From a checkpoint of a small transformer trained on Wikipedia.
Size: 8 layers, width 128, 3 heads of 64, MLP 320 squared ReGLU, vocabulary 8192, 3.77M parameters.
Architecture: RMSNorm before each block, capped logits.
Training: a variant of Muon for these matrices, 89M tokens, 10818 steps.
Each number is 50 + 15 x the weight over its row's rms, rounded and kept within 0 to 99. Layers, rows and columns count from 0. The size before them is the row's rms in percent of the matrix's.

# down: layer 3 MLP down (transposed), 320x128, rms 0.14, rows 11-77, columns 32-63
# gate: layer 3 MLP gate, 320x128, rms 0.231, rows 12-78, columns 32-63
# up: layer 3 MLP up, 320x128, rms 0.236, rows 12-77, columns 32-63
down11 114:49 33 31 45 38 42 91 47 60 37 47 67 31 29 34 54 54 36 53 57 67 61 49 56 52 40 29 78 55 45 44 40
gate12 103:50 49 48 55 65 19 44 55 36 54 38 44 75 31 38 60 30 41 45 25 61 49 39 66 56 62 60 46 56 52 44 44
up12 122:20 48 28 79 96 52 55 52 51 50 52 53 35 40 52 44 48 51 49 19 61 62 57 69 51 42 64 47 56 42 48 60
down12 104:38 36 52 43 40 45 40 42 59 60 44 51 82 43 68 76 59 73 45 33 41 32 41 60 49 73 70 54 50 45 41 21
gate13 094:82 54 46 27 46 62 25 38 90 61 53 41 50 49 20 67 50 76 74 40 54 45 37 29 40 46 57 70 68 37 49 44
up13 098:55 66 40 66 60 50 62 40 26 52 51 59 32 46 66 56 63 26 39 57 51 63 56 55 49 35 75 38 28 31 50 36
down13 100:31 52 42 65 80 40 26 58 41 53 47 29 35 21 30 46 53 44 37 37 66 57 64 35 42 72 52 75 64 57 42 64
gate14 106:55 47 35 53 60 57 71 32 37 39 50 46 58 28 40 54 28 41 39 38 32 36 84 67 66 46 64 57 48 50 34 54
up14 101:46 32 53 70 64 54 58 45 21 28 59 35 57 54 54 51 05 44 46 53 44 56 66 53 37 63 70 57 86 53 48 63
down14 105:41 36 59 54 37 37 59 31 47 53 36 23 28 61 24 47 71 65 73 78 53 39 62 30 35 74 60 41 61 45 50 60
gate15 100:54 56 37 38 42 64 32 62 20 71 54 61 73 44 44 54 56 35 45 45 49 51 47 54 44 64 51 51 55 54 44 30
up15 101:59 22 61 42 30 71 40 45 32 52 62 51 73 42 55 55 34 21 41 58 64 56 48 39 80 64 66 94 59 60 54 70
down15 111:40 62 32 34 66 40 40 73 61 39 35 68 81 62 42 44 53 45 12 70 62 30 32 47 53 37 33 42 42 61 37 68
gate16 103:57 80 42 61 60 63 29 31 15 42 56 38 61 30 61 55 33 41 39 65 25 47 40 50 43 58 68 58 60 59 49 23
up16 100:38 66 57 37 43 65 48 49 60 86 52 26 46 57 28 26 07 56 46 71 30 42 58 46 56 46 36 72 50 43 12 36
down16 096:57 61 52 44 31 42 66 44 64 48 40 55 58 75 50 61 37 32 60 57 30 49 48 83 44 74 31 35 40 39 49 54
gate17 106:46 74 63 47 48 36 59 75 53 39 68 43 53 45 40 62 51 37 38 66 35 49 42 60 61 58 49 58 18 61 41 56
up17 106:37 41 30 58 71 58 60 21 42 38 33 63 19 48 20 53 41 33 77 33 47 37 61 31 57 68 25 72 72 52 70 40
down17 104:57 28 48 14 42 60 77 35 34 53 50 57 47 49 23 60 49 19 54 56 38 40 21 58 37 60 54 46 45 51 36 66
gate18 114:47 25 23 52 65 34 53 51 70 55 33 62 52 36 55 36 72 48 51 49 14 67 57 44 44 18 41 37 34 72 50 49
up18 101:33 44 26 50 89 47 79 48 61 36 37 63 52 41 74 40 67 62 71 44 23 60 31 43 29 25 42 29 49 60 56 48
down18 105:44 43 59 54 39 40 37 56 58 58 44 41 70 39 47 67 43 84 62 18 72 49 52 47 41 67 68 58 59 24 42 53
gate19 119:47 65 22 55 52 71 67 48 39 26 74 55 39 65 41 59 21 61 51 58 39 27 66 60 45 62 29 42 59 45 39 30
up19 119:50 68 40 67 55 40 58 70 48 60 64 50 44 50 39 32 71 51 03 41 56 30 28 55 46 68 47 47 56 61 52 41
down19 100:39 43 62 59 21 40 34 26 56 50 26 39 41 31 53 50 71 25 46 58 34 59 32 30 52 50 53 22 61 50 42 41
gate20 049:61 41 52 49 63 43 69 53 40 43 68 70 67 69 48 44 39 51 42 43 64 49 40 49 58 26 45 55 59 41 23 59
up20 043:40 62 61 40 33 64 29 33 43 56 24 36 42 34 51 55 69 56 53 61 35 56 49 60 51 72 54 52 40 56 65 40
down20 046:39 57 46 49 52 69 66 42 51 57 33 53 28 59 36 94 44 64 32 60 64 58 47 29 60 37 57 24 45 61 72 46
gate21 105:65 63 60 69 72 48 33 62 35 53 47 51 62 52 45 64 40 42 68 79 42 71 27 62 50 51 45 29 57 53 44 34
up21 110:60 77 61 49 61 50 21 66 52 38 52 53 54 62 23 80 39 38 72 56 26 55 43 60 63 52 57 57 46 65 68 71
down21 104:56 44 65 50 45 34 45 77 73 20 03 76 33 40 40 45 50 75 66 30 81 49 21 41 41 76 40 66 52 38 67 48
gate22 112:24 56 48 60 41 75 36 53 27 78 31 31 84 44 55 57 47 47 57 44 55 36 66 60 29 65 36 67 46 74 44 38
up22 106:31 48 47 61 36 82 14 42 32 64 34 70 77 21 66 64 29 46 59 42 45 31 19 54 49 42 44 64 55 31 57 27
down22 102:40 49 67 33 49 56 39 37 40 43 50 77 43 53 67 48 36 57 34 61 40 57 55 68 61 53 50 42 49 13 35 54
gate23 080:36 75 39 60 30 51 44 40 30 72 47 67 45 38 80 29 63 34 16 45 87 37 34 59 58 74 20 42 59 37 62 54
up23 067:62 45 60 39 72 52 40 44 80 26 55 36 57 57 24 70 44 68 86 36 15 64 64 39 34 35 64 62 48 78 29 54
down23 084:56 51 59 38 41 74 42 59 76 46 36 47 17 58 26 30 37 47 45 25 75 52 25 47 44 19 69 70 50 76 53 44
gate24 103:31 35 72 40 60 56 48 59 70 68 37 63 45 49 68 34 43 35 51 36 64 48 22 64 47 32 56 26 54 49 39 47
up24 086:50 49 35 53 40 33 40 35 38 46 55 53 50 60 29 59 65 61 58 69 37 62 77 44 64 72 56 75 36 29 68 45
down24 104:98 62 43 75 39 58 54 58 32 41 75 44 80 49 47 50 55 42 59 65 63 43 38 71 40 49 54 55 48 52 33 53
gate25 091:65 41 57 39 75 71 34 60 45 47 30 71 79 66 48 27 31 53 65 61 43 47 43 66 52 45 41 26 55 36 39 47
up25 090:72 25 79 63 78 85 40 64 40 58 46 48 58 41 37 38 36 46 53 76 51 41 51 42 62 67 44 34 46 72 56 28
down25 089:41 51 61 52 36 44 47 38 33 64 56 43 47 43 40 70 88 45 38 69 66 56 32 47 43 57 22 52 30 38 81 69
gate26 110:59 66 60 45 42 72 66 70 44 72 48 21 69 56 50 72 25 41 48 61 17 60 48 61 39 49 44 48 59 53 39 55
up26 107:54 70 56 49 51 26 43 28 64 40 35 79 35 40 55 43 80 57 58 60 47 15 67 45 39 56 72 50 80 46 66 33
down26 106:52 60 35 66 53 56 58 37 46 39 66 58 64 34 64 38 22 57 34 40 42 43 42 64 47 32 13 43 48 43 44 47
gate27 097:31 14 32 60 51 46 31 25 47 34 53 35 51 47 35 69 53 61 55 70 37 64 20 47 40 52 63 58 46 55 51 44
up27 095:51 46 40 55 54 53 45 55 21 48 43 50 55 49 50 53 32 65 56 47 48 49 52 38 06 45 43 37 84 39 64 35
down27 091:38 42 46 31 43 25 53 23 04 56 22 38 51 62 61 57 49 41 33 28 18 43 64 32 38 64 19 27 69 67 26 66
gate28 120:11 57 56 74 51 77 58 75 35 44 59 53 48 51 47 33 32 24 74 50 30 40 27 78 53 34 45 42 57 60 68 35
up28 121:65 43 70 53 44 61 45 36 56 69 64 93 55 44 37 55 66 24 60 63 35 70 60 72 48 67 41 52 63 37 53 55
down28 109:35 52 48 55 61 50 30 56 54 38 32 39 63 42 51 40 53 64 52 17 46 67 41 62 58 33 64 41 44 71 69 57
gate29 104:62 56 20 41 59 61 37 49 46 72 31 33 69 74 40 61 40 27 27 18 63 32 42 62 46 68 57 46 52 35 26 44
up29 109:65 55 56 52 67 67 60 39 16 44 74 57 35 65 75 59 47 53 71 76 69 66 33 46 58 46 37 31 57 64 67 51
down29 114:67 64 45 58 50 55 26 84 50 46 61 70 58 25 69 54 46 57 26 54 45 53 35 26 35 61 71 52 60 47 41 72
gate30 110:55 76 46 52 19 42 71 76 42 16 69 51 24 51 39 36 34 45 49 36 42 48 53 55 36 18 26 52 80 64 20 78
up30 113:28 42 58 38 66 60 64 47 43 72 44 43 52 36 80 49 47 50 51 62 59 55 44 13 38 85 52 43 24 47 60 45
down30 129:58 35 50 58 51 70 73 36 48 68 62 25 53 06 57 64 51 41 52 63 40 67 80 50 63 63 32 27 36 45 79 53
gate31 080:52 67 68 72 44 49 63 68 59 73 50 69 57 49 53 41 58 24 59 47 63 74 38 64 30 65 25 71 31 51 53 45
up31 073:59 35 23 29 58 57 49 36 51 22 43 47 32 52 66 44 38 70 40 46 45 25 52 21 75 31 56 42 60 66 57 68
down31 090:59 53 55 41 53 51 46 50 51 62 24 58 64 49 47 39 56 30 71 59 63 99 42 57 44 28 45 45 47 50 29 56
gate32 112:47 41 58 53 37 58 53 48 53 53 16 49 57 72 47 29 45 46 49 64 60 68 87 39 64 47 38 57 81 61 81 40
up32 120:72 50 30 63 70 13 30 58 65 79 58 67 47 48 29 15 39 32 48 22 44 45 45 78 33 79 46 66 52 35 53 64
down32 111:59 26 64 83 60 48 65 49 79 70 25 61 69 58 40 52 72 18 87 27 58 70 72 57 64 43 43 61 32 55 54 36
gate33 112:54 57 66 66 56 49 54 41 53 51 50 36 39 43 73 49 63 47 62 71 37 49 24 36 61 53 63 43 43 44 49 27
up33 113:54 51 30 45 57 31 41 39 66 62 49 06 35 27 52 43 60 30 45 35 55 43 65 51 33 66 53 64 84 45 42 31
down33 104:29 48 31 55 40 42 60 59 46 55 73 70 41 42 44 47 72 45 45 35 29 50 68 49 59 41 71 60 88 50 81 78
gate34 111:50 57 51 77 52 68 61 60 37 56 44 64 56 50 47 34 67 62 34 53 45 32 47 47 25 48 26 48 59 76 56 35
up34 114:70 64 46 35 63 56 39 58 44 67 61 42 73 44 36 56 23 47 49 46 71 66 45 34 82 34 77 48 35 50 36 77
down34 100:60 22 64 59 53 51 44 54 32 43 65 42 54 51 57 59 53 32 61 61 45 41 42 67 52 46 38 34 46 35 74 44
gate35 111:43 58 76 43 27 69 36 19 77 69 28 35 36 47 49 55 43 45 47 36 61 68 53 20 64 39 73 70 51 56 42 49
up35 119:71 37 55 62 34 34 36 52 83 46 62 58 33 28 61 85 52 30 70 24 57 44 29 34 62 36 64 72 64 43 42 26
down35 116:64 66 73 28 39 49 66 51 29 49 50 80 29 20 48 46 63 46 18 24 48 29 30 32 45 63 74 53 56 75 55 55
gate36 086:48 51 72 70 71 61 44 41 53 35 61 33 53 43 18 51 41 45 91 55 34 57 50 34 47 60 43 38 36 57 46 54
up36 087:36 61 50 51 13 46 39 34 49 82 33 72 41 42 82 61 60 36 44 40 65 46 50 50 62 33 53 31 62 29 34 71
down36 092:61 67 46 44 48 45 51 60 40 63 58 37 46 58 59 58 79 78 44 38 40 77 72 52 34 61 42 74 56 65 37 46
gate37 110:83 64 36 41 70 75 58 33 70 31 31 44 65 38 50 56 60 50 55 53 48 31 67 74 57 34 29 45 69 48 47 26
up37 116:53 48 33 45 48 70 53 60 52 42 56 39 46 36 45 30 49 65 26 35 51 49 67 63 56 55 62 59 69 59 41 36
down37 115:48 63 37 47 22 71 32 49 60 65 50 46 57 38 41 64 86 66 49 31 54 42 46 55 35 36 54 23 72 48 34 68
gate38 119:21 65 41 51 46 46 42 42 39 52 39 50 66 30 46 72 54 47 41 55 33 33 65 44 51 29 28 42 33 82 34 51
up38 128:29 53 51 64 40 31 69 40 35 68 50 56 53 46 50 47 55 27 70 67 38 63 53 61 41 41 57 38 52 61 63 25
down38 114:63 52 47 65 20 34 59 48 48 70 43 14 47 47 47 56 54 55 50 50 58 32 34 75 32 55 45 49 28 57 50 45
gate39 108:45 41 37 26 52 47 74 66 39 39 65 24 60 38 47 69 27 31 40 57 56 65 46 48 59 65 56 31 82 46 53 64
up39 119:51 56 60 54 61 24 57 57 40 51 53 38 80 74 24 57 52 36 47 56 57 62 60 39 50 51 59 35 45 39 54 67
down39 124:66 65 72 08 59 44 32 52 53 42 50 14 62 47 66 36 85 72 47 46 46 37 52 67 54 49 59 63 58 53 55 57
gate40 091:37 46 74 43 42 45 72 42 58 39 47 27 65 49 41 34 52 58 46 34 53 27 42 37 33 46 45 59 34 60 39 49
up40 101:42 60 40 27 52 31 29 55 93 62 47 55 55 34 54 42 44 44 34 24 57 43 55 42 55 56 64 64 43 34 22 34
down40 083:58 55 67 49 57 46 29 74 65 50 55 67 62 62 30 56 71 49 58 78 37 47 36 59 54 37 36 24 39 46 44 51
gate41 107:66 51 58 55 47 87 48 69 42 43 71 38 83 51 16 56 50 26 49 54 41 43 46 52 57 66 49 32 70 72 63 81
up41 104:33 43 55 54 56 24 36 29 53 68 55 61 30 46 49 25 71 57 42 31 45 64 42 47 49 36 71 37 37 34 39 21
down41 103:40 73 41 45 64 50 62 48 62 45 41 31 61 48 41 42 59 39 51 67 59 80 55 59 65 35 62 61 31 20 84 50
gate42 102:51 60 43 51 76 53 39 63 50 57 53 24 43 70 58 74 32 56 40 55 63 49 63 21 62 38 53 43 55 59 26 59
up42 111:57 49 54 56 51 42 60 55 64 77 40 52 41 55 35 21 60 66 65 59 48 42 54 62 57 28 58 08 27 71 22 47
down42 103:37 56 37 82 46 34 65 45 71 57 43 62 26 31 72 68 57 58 41 50 56 55 59 31 34 52 30 49 62 51 46 20
gate43 031:92 65 45 60 63 57 72 61 53 42 69 14 51 49 55 23 40 52 49 43 60 53 34 17 76 55 45 53 39 75 40 65
up43 034:29 39 56 50 35 39 14 48 57 51 19 67 32 53 31 61 48 46 37 53 31 43 57 79 22 53 70 35 59 37 58 40
down43 037:50 58 29 56 14 67 56 89 71 59 58 32 57 43 47 28 49 52 56 32 58 42 42 69 63 40 51 40 91 55 49 47
gate44 131:52 44 59 65 51 49 53 52 43 45 67 63 39 70 76 28 61 42 52 45 39 30 58 49 45 74 44 63 60 34 62 70
up44 140:61 42 72 47 53 53 33 70 40 46 62 49 55 31 35 63 54 36 49 69 67 49 38 20 51 27 51 47 38 75 42 40
down44 113:35 43 49 54 79 57 31 39 22 51 44 40 44 55 26 56 61 66 44 47 41 51 72 38 54 34 41 39 47 56 57 59
gate45 081:28 63 59 35 73 52 31 64 28 33 67 40 41 39 29 32 45 38 77 25 34 33 42 22 39 29 48 47 34 57 41 40
up45 090:76 31 66 39 28 53 40 69 39 49 67 57 70 50 69 49 37 56 53 53 46 45 42 74 49 50 47 57 55 35 64 88
down45 105:27 86 45 42 80 53 56 57 56 35 38 15 48 36 49 58 52 39 33 50 61 55 24 38 31 32 50 33 41 51 26 40
gate46 116:53 24 33 45 72 84 49 76 32 69 62 76 31 53 46 59 34 62 54 45 79 43 69 35 60 54 50 65 36 49 42 51
up46 114:41 57 24 50 53 71 67 63 66 75 50 59 37 97 55 35 48 55 53 34 59 58 61 82 37 30 29 65 33 52 43 56
down46 109:45 15 53 47 25 57 21 66 36 43 48 55 50 55 64 34 53 61 32 43 54 62 80 29 64 79 16 53 62 47 47 57
gate47 097:41 70 34 58 51 50 22 69 50 42 57 54 46 45 45 41 60 17 35 59 38 75 80 37 45 50 29 61 36 66 51 75
up47 084:44 58 55 60 59 42 26 71 37 55 49 52 50 52 53 47 52 36 43 74 33 65 81 20 39 59 39 79 39 45 68 52
down47 097:34 69 46 71 61 32 56 67 48 44 30 47 71 36 53 33 47 32 51 35 47 36 46 52 65 85 71 44 53 15 75 84
gate48 097:53 28 27 76 54 47 26 41 38 54 37 59 54 26 57 49 23 23 54 72 53 73 36 77 31 65 54 53 46 48 39 56
up48 085:47 55 68 12 36 55 58 46 56 58 53 36 52 66 44 62 70 55 38 24 32 21 62 27 49 36 46 63 46 40 38 55
down48 092:43 68 37 73 54 65 85 32 48 53 53 31 37 42 49 07 38 33 44 38 75 79 41 63 64 74 56 55 65 58 38 55
gate49 100:49 27 36 19 79 47 22 45 56 34 40 42 78 53 73 56 43 48 73 60 61 33 51 45 63 30 76 41 58 57 34 47
up49 102:59 43 70 56 50 41 20 43 39 53 66 59 50 43 52 63 66 40 73 57 42 24 45 34 54 66 45 39 83 64 49 51
down49 103:39 38 57 66 34 37 68 68 66 43 30 21 63 29 27 49 12 43 43 54 54 52 46 38 70 51 46 67 43 53 74 29
gate50 080:51 31 74 56 32 59 65 83 66 46 51 65 28 41 59 41 33 65 61 37 55 46 39 41 41 47 93 55 42 55 36 64
up50 066:60 52 77 75 63 71 54 57 60 47 53 59 26 42 65 34 43 56 57 63 70 52 38 42 42 62 90 54 31 49 52 78
down50 078:40 50 53 66 23 49 18 34 44 58 47 51 38 33 55 37 76 53 63 50 21 30 48 51 47 60 57 75 52 35 48 56
gate51 103:45 57 45 58 66 36 60 76 54 45 61 44 66 54 37 55 64 40 51 44 35 45 55 54 42 46 61 32 70 39 35 46
up51 124:49 32 23 61 54 37 37 81 47 45 47 44 47 74 63 34 26 45 55 39 49 53 56 59 58 66 27 40 53 35 50 44
down51 097:50 50 19 33 54 58 65 47 38 65 23 44 39 32 30 42 50 60 58 25 41 29 52 37 56 35 26 53 46 69 43 49
gate52 108:52 27 69 60 67 27 65 51 49 34 32 41 41 43 39 63 49 62 46 68 49 49 40 33 35 73 48 57 51 45 32 32
up52 119:60 44 42 51 48 28 64 11 71 54 70 35 50 53 35 60 39 59 23 55 29 50 60 55 38 69 60 60 60 42 73 68
down52 090:51 76 55 86 56 63 63 72 51 36 46 55 46 66 47 30 41 50 46 50 51 62 45 61 70 45 31 35 63 55 63 38
gate53 076:57 71 40 55 43 73 31 47 67 41 44 49 70 40 52 41 51 18 48 43 40 34 50 51 62 48 51 40 54 32 36 55
up53 075:28 62 43 63 66 60 56 50 66 63 58 44 72 55 57 38 38 25 74 45 54 30 33 43 85 35 49 23 43 59 25 44
down53 080:53 41 52 53 74 57 35 51 64 19 52 45 55 59 54 60 29 57 51 73 51 19 72 66 41 61 60 37 36 61 57 52
gate54 122:64 74 48 51 49 29 61 45 47 40 53 60 19 40 40 50 67 43 48 56 39 62 80 32 56 42 32 27 54 63 47 43
up54 124:66 38 43 34 25 81 74 40 56 92 80 52 72 26 37 66 45 64 45 52 66 62 49 65 50 60 60 52 53 74 65 59
down54 111:51 50 34 34 18 55 53 21 72 51 41 48 37 41 46 49 20 40 58 24 47 39 57 45 63 40 28 64 28 60 43 63
gate55 113:67 42 53 61 35 41 61 63 34 47 16 24 64 55 51 60 78 39 40 31 28 60 32 65 59 65 53 65 44 81 42 64
up55 118:57 64 65 45 50 55 16 36 41 36 59 55 37 04 48 31 57 51 35 43 72 56 16 55 34 58 60 62 59 42 35 73
down55 111:64 21 53 28 46 44 57 51 17 73 35 55 65 50 66 45 73 34 53 57 52 57 66 28 49 47 40 66 31 53 70 60
gate56 073:43 26 49 39 81 30 55 72 37 33 70 53 68 23 61 43 38 38 45 48 48 66 41 46 55 42 52 34 69 68 55 56
up56 065:63 59 52 60 22 65 45 26 66 73 25 46 31 73 34 60 55 62 44 56 55 43 47 63 50 49 53 72 39 38 45 51
down56 075:49 45 56 25 57 29 45 76 65 49 64 59 68 48 33 50 42 43 36 34 74 90 54 56 56 49 49 52 64 46 56 52
gate57 106:16 54 48 69 40 63 05 67 30 52 73 75 23 54 85 20 26 29 50 50 54 45 66 48 67 60 46 34 78 56 18 18
up57 097:72 74 44 16 71 36 87 36 34 54 41 35 67 60 16 68 62 59 39 59 57 58 38 70 55 52 43 45 19 46 74 67
down57 099:37 36 40 40 52 58 60 46 27 31 73 48 40 50 54 66 70 50 62 53 59 39 41 47 27 45 46 50 68 54 35 48
gate58 083:63 58 28 62 31 57 47 49 28 38 37 49 09 46 76 50 43 40 51 36 52 47 62 78 60 59 40 82 36 50 40 29
up58 075:67 48 38 56 24 59 38 57 45 60 60 29 18 41 61 46 52 49 67 29 48 60 54 97 63 59 28 76 25 42 54 34
down58 090:63 30 20 40 42 47 65 64 43 74 42 57 22 36 38 35 39 83 43 63 67 39 33 57 33 46 50 49 68 37 68 62
gate59 115:21 76 41 49 68 36 78 53 76 30 32 45 47 38 41 33 49 34 57 59 55 66 21 58 61 49 19 50 57 46 60 47
up59 125:52 51 51 50 37 53 66 34 29 64 60 72 62 49 34 49 54 47 55 39 35 51 42 63 40 54 53 20 31 41 47 68
down59 119:65 44 54 46 65 66 60 61 43 35 62 32 37 45 60 54 82 19 58 39 27 46 62 32 40 57 55 67 40 61 65 33
gate60 114:36 54 42 44 35 54 62 74 46 40 64 53 82 43 77 40 59 57 56 27 40 53 45 55 58 35 32 60 36 62 50 42
up60 113:54 40 35 25 55 61 14 60 38 34 36 52 71 49 44 48 68 50 54 57 41 41 32 70 45 54 64 46 24 50 86 46
down60 108:23 52 55 61 63 43 53 56 28 52 75 42 40 66 60 46 66 48 45 52 19 65 25 49 65 53 22 59 48 45 48 42
gate61 097:69 40 43 31 39 16 38 80 48 62 31 55 82 28 56 42 43 68 48 32 13 64 47 33 45 71 41 40 38 58 21 57
up61 089:32 60 60 70 82 71 53 27 47 35 64 40 22 78 57 41 61 59 84 49 88 20 76 51 53 39 70 64 69 45 63 58
down61 099:36 56 61 56 63 46 46 64 44 71 49 20 76 66 72 49 49 50 48 38 58 59 40 51 63 31 39 44 63 74 33 52
gate62 100:46 79 48 31 72 35 47 50 39 44 25 28 51 28 46 61 40 67 41 54 55 61 54 68 38 59 46 36 33 50 50 73
up62 091:33 60 25 57 49 87 48 73 32 50 46 38 65 68 37 47 54 56 54 61 62 53 17 62 44 58 43 38 31 30 73 48
down62 119:48 37 43 56 42 61 41 32 34 23 67 48 59 33 23 50 61 23 68 86 34 54 53 44 67 74 48 41 26 43 58 69
gate63 093:65 53 15 50 84 58 40 29 59 24 62 59 73 70 49 50 42 49 45 64 54 68 78 49 82 66 56 49 69 32 42 76
up63 099:66 57 16 53 85 48 62 28 81 15 66 51 55 46 35 45 54 44 55 57 59 81 70 35 72 64 42 30 70 26 34 73
down63 097:46 65 38 35 62 28 36 56 35 64 66 40 55 59 42 51 56 77 48 42 62 58 29 71 59 45 69 53 53 64 75 57
gate64 104:69 45 47 20 62 41 85 61 39 51 31 28 61 60 39 38 54 35 35 77 63 20 68 12 45 37 36 57 22 62 41 76
up64 096:70 41 53 46 53 46 89 61 62 39 30 18 54 46 49 32 40 45 40 81 56 17 62 21 55 18 44 62 32 61 47 75
down64 095:46 34 58 34 24 52 50 75 50 37 35 68 41 59 52 32 64 56 33 59 48 48 46 35 43 73 35 28 48 42 68 38
gate65 099:78 67 30 21 54 44 52 74 62 42 51 52 33 32 54 31 66 48 61 70 68 73 55 67 52 52 24 58 41 46 33 65
up65 092:15 28 89 73 47 47 58 42 44 68 44 40 49 54 57 65 40 51 51 25 45 30 50 29 63 37 75 45 64 46 72 35
down65 086:55 29 63 30 78 34 32 55 62 36 37 30 38 53 42 36 49 26 42 50 33 48 70 58 39 15 60 37 45 52 67 38
gate66 028:39 76 24 72 60 39 17 70 59 40 58 68 48 53 31 58 51 40 65 51 61 39 77 40 54 56 33 56 43 40 68 70
up66 030:49 40 61 39 59 34 66 31 51 65 55 20 55 35 55 31 56 78 60 41 37 55 13 46 77 62 61 64 75 29 22 49
down66 026:48 34 37 67 67 54 49 74 41 59 45 55 35 34 47 62 51 57 47 21 36 50 59 19 50 45 40 51 63 41 74 60
gate67 112:44 55 50 61 68 31 83 52 47 50 54 64 65 44 31 96 31 52 29 85 56 72 46 63 70 39 46 22 69 34 49 46
up67 116:38 35 34 65 69 31 56 51 55 60 80 62 43 51 31 37 54 80 45 50 64 52 44 72 48 48 30 16 26 45 64 47
down67 109:58 63 70 47 32 52 47 51 47 66 52 48 40 46 60 61 65 22 48 51 50 64 63 47 15 61 35 33 56 37 46 73
gate68 087:47 27 38 48 53 33 42 53 79 55 78 45 25 48 47 52 59 33 64 41 47 57 42 74 74 76 49 65 47 61 68 60
up68 099:62 55 77 47 47 55 55 44 60 34 47 50 51 25 61 27 35 53 58 74 51 38 48 44 44 33 52 50 34 20 19 61
down68 098:57 32 35 47 75 56 77 69 52 62 48 57 36 38 57 65 39 41 52 39 64 40 38 51 43 75 30 57 36 51 58 48
gate69 087:63 42 68 49 41 33 07 31 72 83 53 65 44 41 47 44 48 22 46 36 62 40 35 43 49 12 68 53 74 49 40 34
up69 099:71 30 44 76 36 74 60 63 47 50 52 66 38 52 71 50 82 36 56 50 38 39 57 44 42 13 25 52 47 61 67 43
down69 094:75 69 25 53 79 56 51 93 22 63 47 30 52 63 53 54 72 60 62 57 59 72 39 46 45 68 41 59 66 34 44 28
gate70 108:49 33 59 56 40 18 41 22 35 59 51 33 34 46 42 65 66 43 59 55 56 37 59 56 52 23 41 58 39 62 39 59
up70 107:61 47 37 58 61 39 40 40 52 71 76 44 32 67 28 29 23 21 70 68 30 54 62 28 36 18 30 54 58 53 54 49
down70 114:42 44 64 44 27 40 59 56 53 44 64 72 43 48 54 57 36 31 71 70 40 49 44 53 45 46 39 14 33 49 76 27
gate71 101:05 33 61 43 70 35 35 28 50 62 55 27 45 52 62 59 33 41 20 75 53 41 33 58 51 53 36 67 88 55 72 37
up71 105:37 64 35 63 26 70 56 36 34 31 42 46 41 63 66 68 91 72 38 52 29 61 50 52 54 57 66 49 47 82 78 45
down71 104:39 20 54 39 54 49 14 39 25 50 75 45 56 42 75 42 83 57 45 38 36 36 60 65 62 42 46 58 33 50 62 46
gate72 126:41 35 55 55 53 52 36 54 33 58 34 50 66 50 41 55 51 65 53 48 51 42 74 34 63 51 50 57 45 53 59 32
up72 131:36 55 35 37 59 52 56 41 59 69 62 46 34 43 65 56 45 38 43 27 16 24 43 55 58 39 56 48 57 44 45 54
down72 109:46 69 54 50 42 43 80 49 52 69 33 57 60 36 28 18 66 36 42 56 45 50 58 66 47 77 62 46 52 49 42 58
gate73 089:21 45 36 66 64 69 36 81 24 44 30 38 49 59 50 20 40 23 71 53 44 76 61 42 54 45 33 32 30 65 44 20
up73 094:87 77 49 15 46 51 38 22 44 88 50 50 30 52 40 78 55 73 51 66 57 30 68 37 26 44 87 69 73 53 38 62
down73 090:48 51 59 67 75 35 59 81 70 60 72 47 67 42 65 47 76 43 25 33 61 41 45 48 51 28 48 47 49 45 47 62
gate74 111:53 23 45 51 56 64 50 36 32 63 28 40 60 62 43 48 32 42 71 26 55 61 47 32 34 55 41 69 40 58 62 62
up74 125:54 36 32 43 37 31 36 76 41 83 37 34 54 55 51 35 59 67 36 55 74 42 35 52 51 70 70 29 40 42 43 76
down74 106:60 67 50 21 43 46 23 43 47 33 47 65 35 71 47 19 47 54 39 53 57 48 65 60 31 58 49 17 53 47 53 48
gate75 102:36 49 77 42 55 57 52 48 77 57 84 45 73 28 42 65 61 34 47 42 56 83 55 40 34 65 47 46 45 61 48 42
up75 109:29 79 30 55 32 52 74 34 24 35 50 49 49 84 70 39 47 69 44 52 67 26 49 44 63 41 63 65 42 54 23 69
down75 126:61 33 45 59 26 40 65 34 52 25 59 35 50 50 42 30 37 26 56 42 73 64 55 57 98 53 43 70 52 33 29 65
gate76 095:50 35 72 43 51 24 82 50 42 53 52 48 71 53 37 44 42 34 52 87 65 62 58 58 91 48 28 27 68 53 55 57
up76 109:35 28 46 54 32 64 41 30 60 45 66 30 49 43 70 56 37 69 28 22 44 23 34 57 33 65 60 55 35 35 59 23
down76 106:21 49 63 58 54 65 48 52 53 67 44 36 67 64 30 92 41 49 46 48 56 74 52 65 54 21 44 67 68 44 47 59
gate77 104:44 51 45 65 66 60 60 49 42 21 39 45 89 68 68 49 52 64 50 54 69 66 49 62 56 40 35 55 72 60 49 28
up77 100:71 59 34 51 30 54 38 31 54 51 77 46 39 49 54 32 63 41 34 20 10 48 43 55 49 27 50 39 51 23 44 39
down77 104:48 22 63 47 38 50 47 56 38 55 49 57 48 69 55 73 39 43 41 25 55 60 52 35 54 19 20 70 37 20 61 34
gate78 123:42 50 67 54 54 28 25 56 29 56 37 33 49 67 65 41 61 29 35 47 68 45 77 68 69 47 55 49 33 63 35 44